From a checkpoint of a small transformer trained on Wikipedia: biases.
Each number is 200 + 40 x the weight over its row's rms, rounded and kept within 0 to 999. Layers, rows and columns count from 0. The size before them is the row's rms in percent of the matrix's.

# layer 8 attention value, 128x128, rms 0.056, rows 65-90, columns 0-127
084,295,197,217,154,240,223,170,143,170,185,153,196,156,200,149,198,174,199,212,232,263,201,204,179,237,161,281,266,149,275,230,288,242,194,239,199,195,148,232,201,262,213,178,193,210,138,229,152,199,197,181,229,257,130,211,258,180,241,215,188,129,217,225,183,119,263,264,194,223,222,246,229,170,188,172,114,214,151,221,196,267,241,218,215,208,194,192,191,160,186,190,186,140,213,194,178,177,208,145,175,227,165,231,211,160,221,150,116,174,259,237,194,197,151,209,266,183,245,225,239,160,202,186,90,181,275,176,236
103,226,231,180,114,178,200,234,229,238,219,149,167,224,141,228,195,150,184,113,211,219,165,152,253,186,180,215,174,170,214,175,260,193,265,246,291,150,199,211,163,111,205,235,200,235,216,205,205,199,226,306,177,112,223,236,221,229,209,223,184,171,181,180,214,249,239,222,179,179,201,239,202,274,239,281,177,239,195,165,175,222,145,164,202,224,231,197,198,199,125,120,191,150,205,208,234,156,273,184,166,249,202,177,120,184,191,240,239,196,250,218,189,221,216,223,171,110,225,248,216,156,288,231,281,168,180,195,225
107,169,224,231,109,148,226,241,159,218,234,215,192,317,195,261,268,232,223,172,176,261,225,265,193,197,195,256,119,171,217,217,183,203,167,246,182,170,209,140,140,192,267,239,218,194,281,122,198,216,239,79,216,243,213,89,180,213,245,201,200,185,182,172,170,165,168,168,241,213,181,137,190,191,181,165,167,191,199,215,181,230,220,197,146,221,245,193,151,212,234,235,154,223,219,239,217,271,180,208,202,226,214,204,168,240,226,181,218,190,134,194,174,174,164,248,206,236,294,177,258,217,173,135,164,231,249,199,230
100,261,202,195,211,196,178,212,290,251,224,200,169,188,244,179,188,213,227,168,188,203,276,200,180,188,196,208,291,198,204,255,204,260,267,235,238,175,210,252,237,206,202,233,242,224,182,216,256,219,198,201,275,206,199,196,208,194,164,202,142,263,155,238,229,211,196,198,212,213,164,192,149,189,146,211,217,139,215,257,159,174,191,147,105,108,262,177,126,259,250,181,175,203,147,210,207,184,100,124,186,172,149,173,220,235,105,179,145,158,210,192,233,196,156,202,223,152,246,226,204,293,177,199,200,285,195,202,128
112,94,214,241,181,188,236,202,196,235,225,116,260,181,171,229,262,172,190,262,148,147,251,183,258,273,223,191,203,216,230,159,183,204,211,208,216,215,230,210,143,208,168,251,151,201,158,245,215,186,264,206,164,185,254,208,181,169,192,124,194,195,183,177,154,161,251,230,256,237,179,130,148,170,278,143,228,168,179,139,246,189,150,175,207,143,237,281,237,214,224,287,222,248,151,218,182,214,158,235,181,165,147,219,213,226,189,242,205,135,194,166,174,188,162,256,108,230,234,193,166,206,177,179,159,197,263,274,226
111,237,156,252,202,256,223,252,252,252,233,162,138,205,257,225,143,203,159,221,180,217,197,214,164,249,206,209,178,291,200,224,157,159,231,198,191,207,232,192,217,239,171,162,211,185,257,111,189,244,176,189,266,190,184,195,222,210,180,215,194,263,230,249,181,165,219,123,232,136,199,127,219,174,182,257,229,162,208,231,220,184,242,240,154,224,281,170,191,203,199,130,165,97,194,201,195,259,201,165,178,166,165,155,211,241,178,181,239,198,289,243,265,140,268,237,208,254,148,238,226,158,242,133,203,283,241,172,185
109,155,152,199,144,218,215,180,175,234,179,253,202,232,233,274,194,203,187,174,176,214,159,192,201,252,218,176,246,165,179,192,222,222,165,177,207,190,193,148,143,212,217,129,252,202,158,197,156,231,146,168,229,132,161,161,176,183,80,222,219,124,223,176,185,165,111,201,212,125,176,196,196,212,224,155,222,184,261,158,187,303,253,171,203,258,179,214,253,251,163,224,170,197,116,200,123,238,215,216,101,162,211,195,224,145,258,278,230,153,215,189,252,177,154,176,243,253,222,175,238,174,186,240,184,180,158,160,243
105,188,158,196,198,223,203,199,206,182,170,174,166,224,168,174,175,270,212,152,193,210,141,189,181,194,246,144,216,203,261,194,264,181,252,235,236,208,177,218,217,281,122,190,162,257,196,133,178,165,129,203,164,166,224,150,257,227,248,142,175,216,232,200,166,250,172,190,225,254,199,259,207,278,284,230,195,157,183,203,210,206,284,161,220,173,220,284,182,178,265,252,207,237,135,213,171,206,194,261,179,256,325,174,152,175,119,166,173,207,277,224,141,268,151,222,178,244,193,201,226,186,200,235,218,218,194,164,197
104,168,225,159,252,277,147,192,158,219,205,247,220,135,210,241,218,182,211,216,252,208,205,175,257,298,224,216,185,177,231,222,223,185,163,209,178,161,244,188,205,135,115,187,103,133,125,192,194,231,264,177,240,186,143,188,207,134,198,163,225,193,229,273,162,175,193,237,170,265,182,157,217,177,151,209,195,200,184,177,183,219,206,173,244,198,193,159,245,232,192,234,151,141,194,251,203,284,213,169,263,168,238,185,272,246,209,182,206,248,215,225,195,142,153,158,255,175,234,195,213,219,191,180,158,211,64,154,136
101,209,185,257,238,239,164,228,254,153,195,163,215,229,250,224,216,165,144,181,193,226,188,222,241,175,235,238,246,209,157,229,266,226,242,245,184,202,207,206,203,150,158,198,248,224,218,134,172,200,147,236,236,211,195,72,182,181,248,178,228,151,212,254,159,189,179,227,96,102,219,116,183,220,250,204,187,152,215,209,100,226,260,175,248,179,133,201,224,240,201,212,194,224,194,253,284,202,233,190,218,169,139,194,185,156,136,195,287,152,137,216,209,166,202,162,173,152,178,177,207,243,246,203,149,158,242,203,227
106,243,183,193,187,131,198,119,282,224,255,225,211,195,210,176,180,200,248,148,242,195,255,132,183,217,178,197,184,96,231,215,169,181,243,200,184,253,235,170,228,173,170,210,225,260,254,217,185,183,185,165,209,241,196,271,145,164,254,231,197,91,147,251,225,217,236,209,188,194,138,172,194,263,220,187,176,157,185,205,154,209,204,133,214,229,176,142,149,135,196,248,211,173,174,245,176,165,218,207,224,277,195,202,257,204,251,243,254,234,201,142,142,241,142,213,204,176,284,266,161,172,207,159,173,105,223,163,196
101,171,178,212,190,229,216,185,217,199,208,111,167,162,246,184,178,225,226,193,220,204,147,151,228,169,210,218,253,199,186,177,163,218,201,221,208,193,151,247,227,251,197,194,227,208,150,172,238,204,199,174,234,197,276,192,183,199,233,156,200,216,246,160,285,214,200,231,98,184,250,175,246,198,244,260,56,169,222,232,246,216,213,175,204,137,214,187,154,195,199,209,119,235,177,164,227,211,182,255,212,235,233,245,137,196,179,156,259,202,158,235,125,131,96,193,297,136,250,192,221,182,255,252,205,188,282,213,192
100,231,205,200,228,220,181,138,154,175,146,211,186,201,148,156,134,230,243,141,238,155,203,221,146,238,188,226,179,166,211,238,249,207,123,226,207,223,174,220,203,291,248,223,240,194,260,192,196,226,237,183,200,117,276,278,173,213,228,192,245,193,232,172,152,184,144,253,215,192,181,262,195,148,169,150,127,248,137,231,144,215,221,212,188,186,144,260,235,166,150,164,129,195,222,151,207,145,148,162,218,198,172,194,212,177,181,225,188,243,210,130,173,193,179,238,200,197,134,216,182,149,209,305,290,252,156,249,177
110,138,152,192,172,152,162,220,222,155,233,149,244,183,154,272,267,203,196,177,187,208,267,189,191,173,280,164,227,214,227,236,216,243,127,171,170,205,157,117,199,199,212,275,198,234,188,247,182,178,168,237,149,228,160,217,125,201,189,171,189,252,172,199,221,166,228,118,159,124,130,229,244,197,171,188,184,197,189,216,215,176,156,208,125,169,273,198,225,211,222,195,243,250,259,176,122,170,251,254,178,183,239,230,163,207,107,235,216,192,140,181,232,175,207,184,198,225,193,100,165,144,164,183,260,220,135,243,171
109,143,247,205,192,131,184,170,176,147,258,188,196,249,219,175,135,188,201,250,152,160,199,132,194,254,194,190,187,205,181,214,140,238,227,166,162,181,185,183,198,211,179,169,259,156,141,211,221,229,141,248,171,202,211,254,259,208,244,210,208,197,221,268,207,205,190,127,208,168,254,241,174,191,181,193,199,224,208,91,204,197,203,171,124,209,224,226,248,187,107,205,207,181,274,195,218,176,269,286,200,160,224,244,147,108,183,239,204,188,224,280,215,227,289,196,225,240,142,238,193,238,276,210,254,161,279,232,176
113,179,224,122,180,195,226,233,181,168,228,189,217,117,198,204,142,187,166,208,190,193,130,240,229,198,186,178,152,165,260,174,191,187,248,173,251,154,210,206,203,177,230,219,178,175,85,206,189,229,222,233,290,221,188,167,261,198,153,138,142,235,279,125,167,195,170,147,196,209,233,183,285,154,228,197,235,223,215,172,164,161,226,201,204,192,171,212,156,291,245,236,185,142,175,188,221,249,213,176,198,184,170,245,143,175,141,137,195,172,163,211,255,222,184,215,98,172,107,270,172,178,243,164,247,200,148,221,152
105,225,161,241,127,117,190,205,278,243,190,160,208,178,200,241,191,200,262,147,240,218,294,210,180,271,217,204,171,264,211,147,199,200,273,209,224,181,232,181,231,172,266,231,207,213,204,168,198,170,232,198,204,183,158,232,234,271,169,255,196,250,245,230,147,153,204,223,273,192,200,206,214,229,237,224,275,254,226,199,227,251,214,203,160,119,149,224,172,250,186,141,165,247,246,173,122,232,213,185,113,258,201,210,189,218,199,169,287,250,194,193,166,185,204,226,148,233,143,229,214,153,181,122,177,211,229,117,211
099,172,211,277,145,215,210,219,257,234,208,194,218,218,199,230,176,153,239,124,197,170,224,222,228,124,237,241,182,254,176,234,196,226,267,217,161,199,238,220,119,209,237,222,228,243,157,211,225,180,181,181,292,224,200,210,157,319,221,159,128,223,264,271,207,176,195,189,221,196,184,190,163,193,240,202,201,160,117,269,172,254,242,158,195,206,284,223,174,139,149,172,250,180,189,230,187,220,209,234,172,150,208,213,228,234,303,253,186,133,295,215,181,200,170,222,167,244,239,201,160,173,193,248,201,146,213,162,164
106,161,218,118,245,187,228,166,172,138,169,235,223,257,242,148,185,230,149,151,205,167,194,226,202,225,151,185,140,132,150,213,143,105,189,205,140,228,122,196,213,161,236,259,152,244,241,217,196,199,173,240,238,221,164,141,225,183,188,229,155,233,193,280,229,204,221,199,191,214,201,130,230,192,214,207,116,169,263,141,185,223,190,191,283,285,179,186,188,182,249,153,282,115,216,248,216,148,206,242,226,230,167,242,203,218,230,151,153,189,241,254,222,132,180,190,200,234,223,223,196,225,137,163,214,214,172,249,238
108,222,206,172,218,148,254,212,211,237,275,125,243,146,223,233,187,200,241,188,267,226,174,187,164,246,209,190,264,231,199,176,182,272,184,210,240,205,202,195,158,160,165,274,158,266,206,185,177,119,199,62,186,227,221,215,217,226,271,223,231,130,194,211,126,203,221,248,141,262,175,187,260,176,169,154,163,198,175,179,261,140,264,209,216,247,148,241,106,217,208,185,195,238,226,140,196,191,175,217,129,204,157,256,234,148,252,215,250,179,207,154,223,186,215,182,265,186,164,249,175,186,211,225,178,229,182,221,166
095,196,190,213,150,185,222,169,223,218,279,188,169,243,262,178,229,237,210,241,200,172,235,220,141,174,167,247,250,172,174,142,249,233,149,116,201,197,136,143,155,197,239,160,250,219,221,210,231,197,206,229,216,185,246,151,193,207,235,119,175,195,241,213,230,163,220,254,158,167,125,124,263,250,213,170,195,162,151,185,190,109,253,222,276,233,145,164,237,179,220,198,124,273,168,187,193,167,225,185,223,213,250,175,244,214,160,250,221,172,188,158,228,154,160,307,236,193,185,100,215,160,251,196,235,198,181,175,210
110,223,230,249,237,152,141,297,175,130,162,203,215,182,199,200,126,119,268,182,231,161,229,199,157,165,267,198,172,211,139,247,214,257,160,184,206,254,231,215,168,217,170,233,177,247,217,178,220,166,197,208,121,188,203,165,143,138,177,159,251,230,151,204,197,171,213,165,168,167,200,167,248,248,199,238,207,196,203,177,84,174,160,182,206,174,204,278,137,191,154,210,267,158,134,213,261,225,221,205,176,182,194,253,173,262,88,226,259,210,152,198,184,171,206,185,261,239,179,151,242,185,216,220,251,164,214,225,185
109,147,211,140,213,224,203,149,157,172,184,183,187,291,223,180,147,218,253,144,138,164,173,194,200,211,268,256,191,266,233,209,240,207,236,227,248,228,171,229,283,289,257,244,188,174,219,159,243,177,156,185,147,228,161,176,191,209,181,205,187,210,190,209,195,249,104,131,154,224,146,209,180,133,168,226,224,246,126,196,230,219,252,224,183,157,212,192,224,245,296,224,215,285,198,172,217,243,177,175,273,215,245,236,153,150,169,191,171,172,210,212,230,166,184,125,254,132,216,203,178,203,166,152,188,200,233,236,133
105,247,256,267,199,232,231,186,182,172,179,240,207,265,205,228,151,180,214,156,243,156,228,206,196,265,168,172,169,162,185,268,209,151,240,207,260,203,190,202,134,238,211,178,171,237,239,155,177,200,220,162,217,162,213,132,237,190,172,162,197,208,183,153,245,217,153,187,232,241,189,239,291,106,230,179,208,196,228,173,206,222,239,183,174,234,90,298,145,146,189,171,236,223,138,240,170,212,175,131,147,241,214,142,172,247,206,287,221,186,269,173,98,156,222,186,193,230,182,211,280,189,240,203,204,227,164,192,245
104,154,293,207,218,261,217,133,197,188,246,183,252,194,176,207,255,184,218,210,129,250,254,235,263,237,240,165,219,163,217,190,216,176,209,131,170,243,123,198,140,226,161,264,137,227,284,243,196,196,203,161,165,151,188,264,227,246,213,140,204,218,183,179,159,169,207,185,191,263,223,183,186,185,180,247,206,132,193,177,281,200,254,186,215,226,181,181,246,286,210,211,236,232,183,163,245,199,163,192,223,228,164,205,181,233,233,138,232,251,180,242,124,220,223,229,98,192,208,199,184,258,190,286,232,253,139,157,216
093,173,280,150,246,189,188,158,155,205,224,245,130,269,265,193,277,271,236,209,189,154,212,204,185,127,130,216,176,152,202,149,267,236,150,245,209,207,122,154,187,243,156,118,228,167,234,266,188,190,202,202,214,187,210,211,238,220,234,249,231,215,173,232,200,179,211,202,260,226,172,162,249,189,241,180,183,165,190,178,295,176,199,203,159,231,292,175,184,119,258,213,110,166,150,164,189,249,167,201,201,155,206,203,216,208,206,255,155,193,280,212,197,201,249,225,166,156,227,219,263,181,227,263,198,198,230,161,182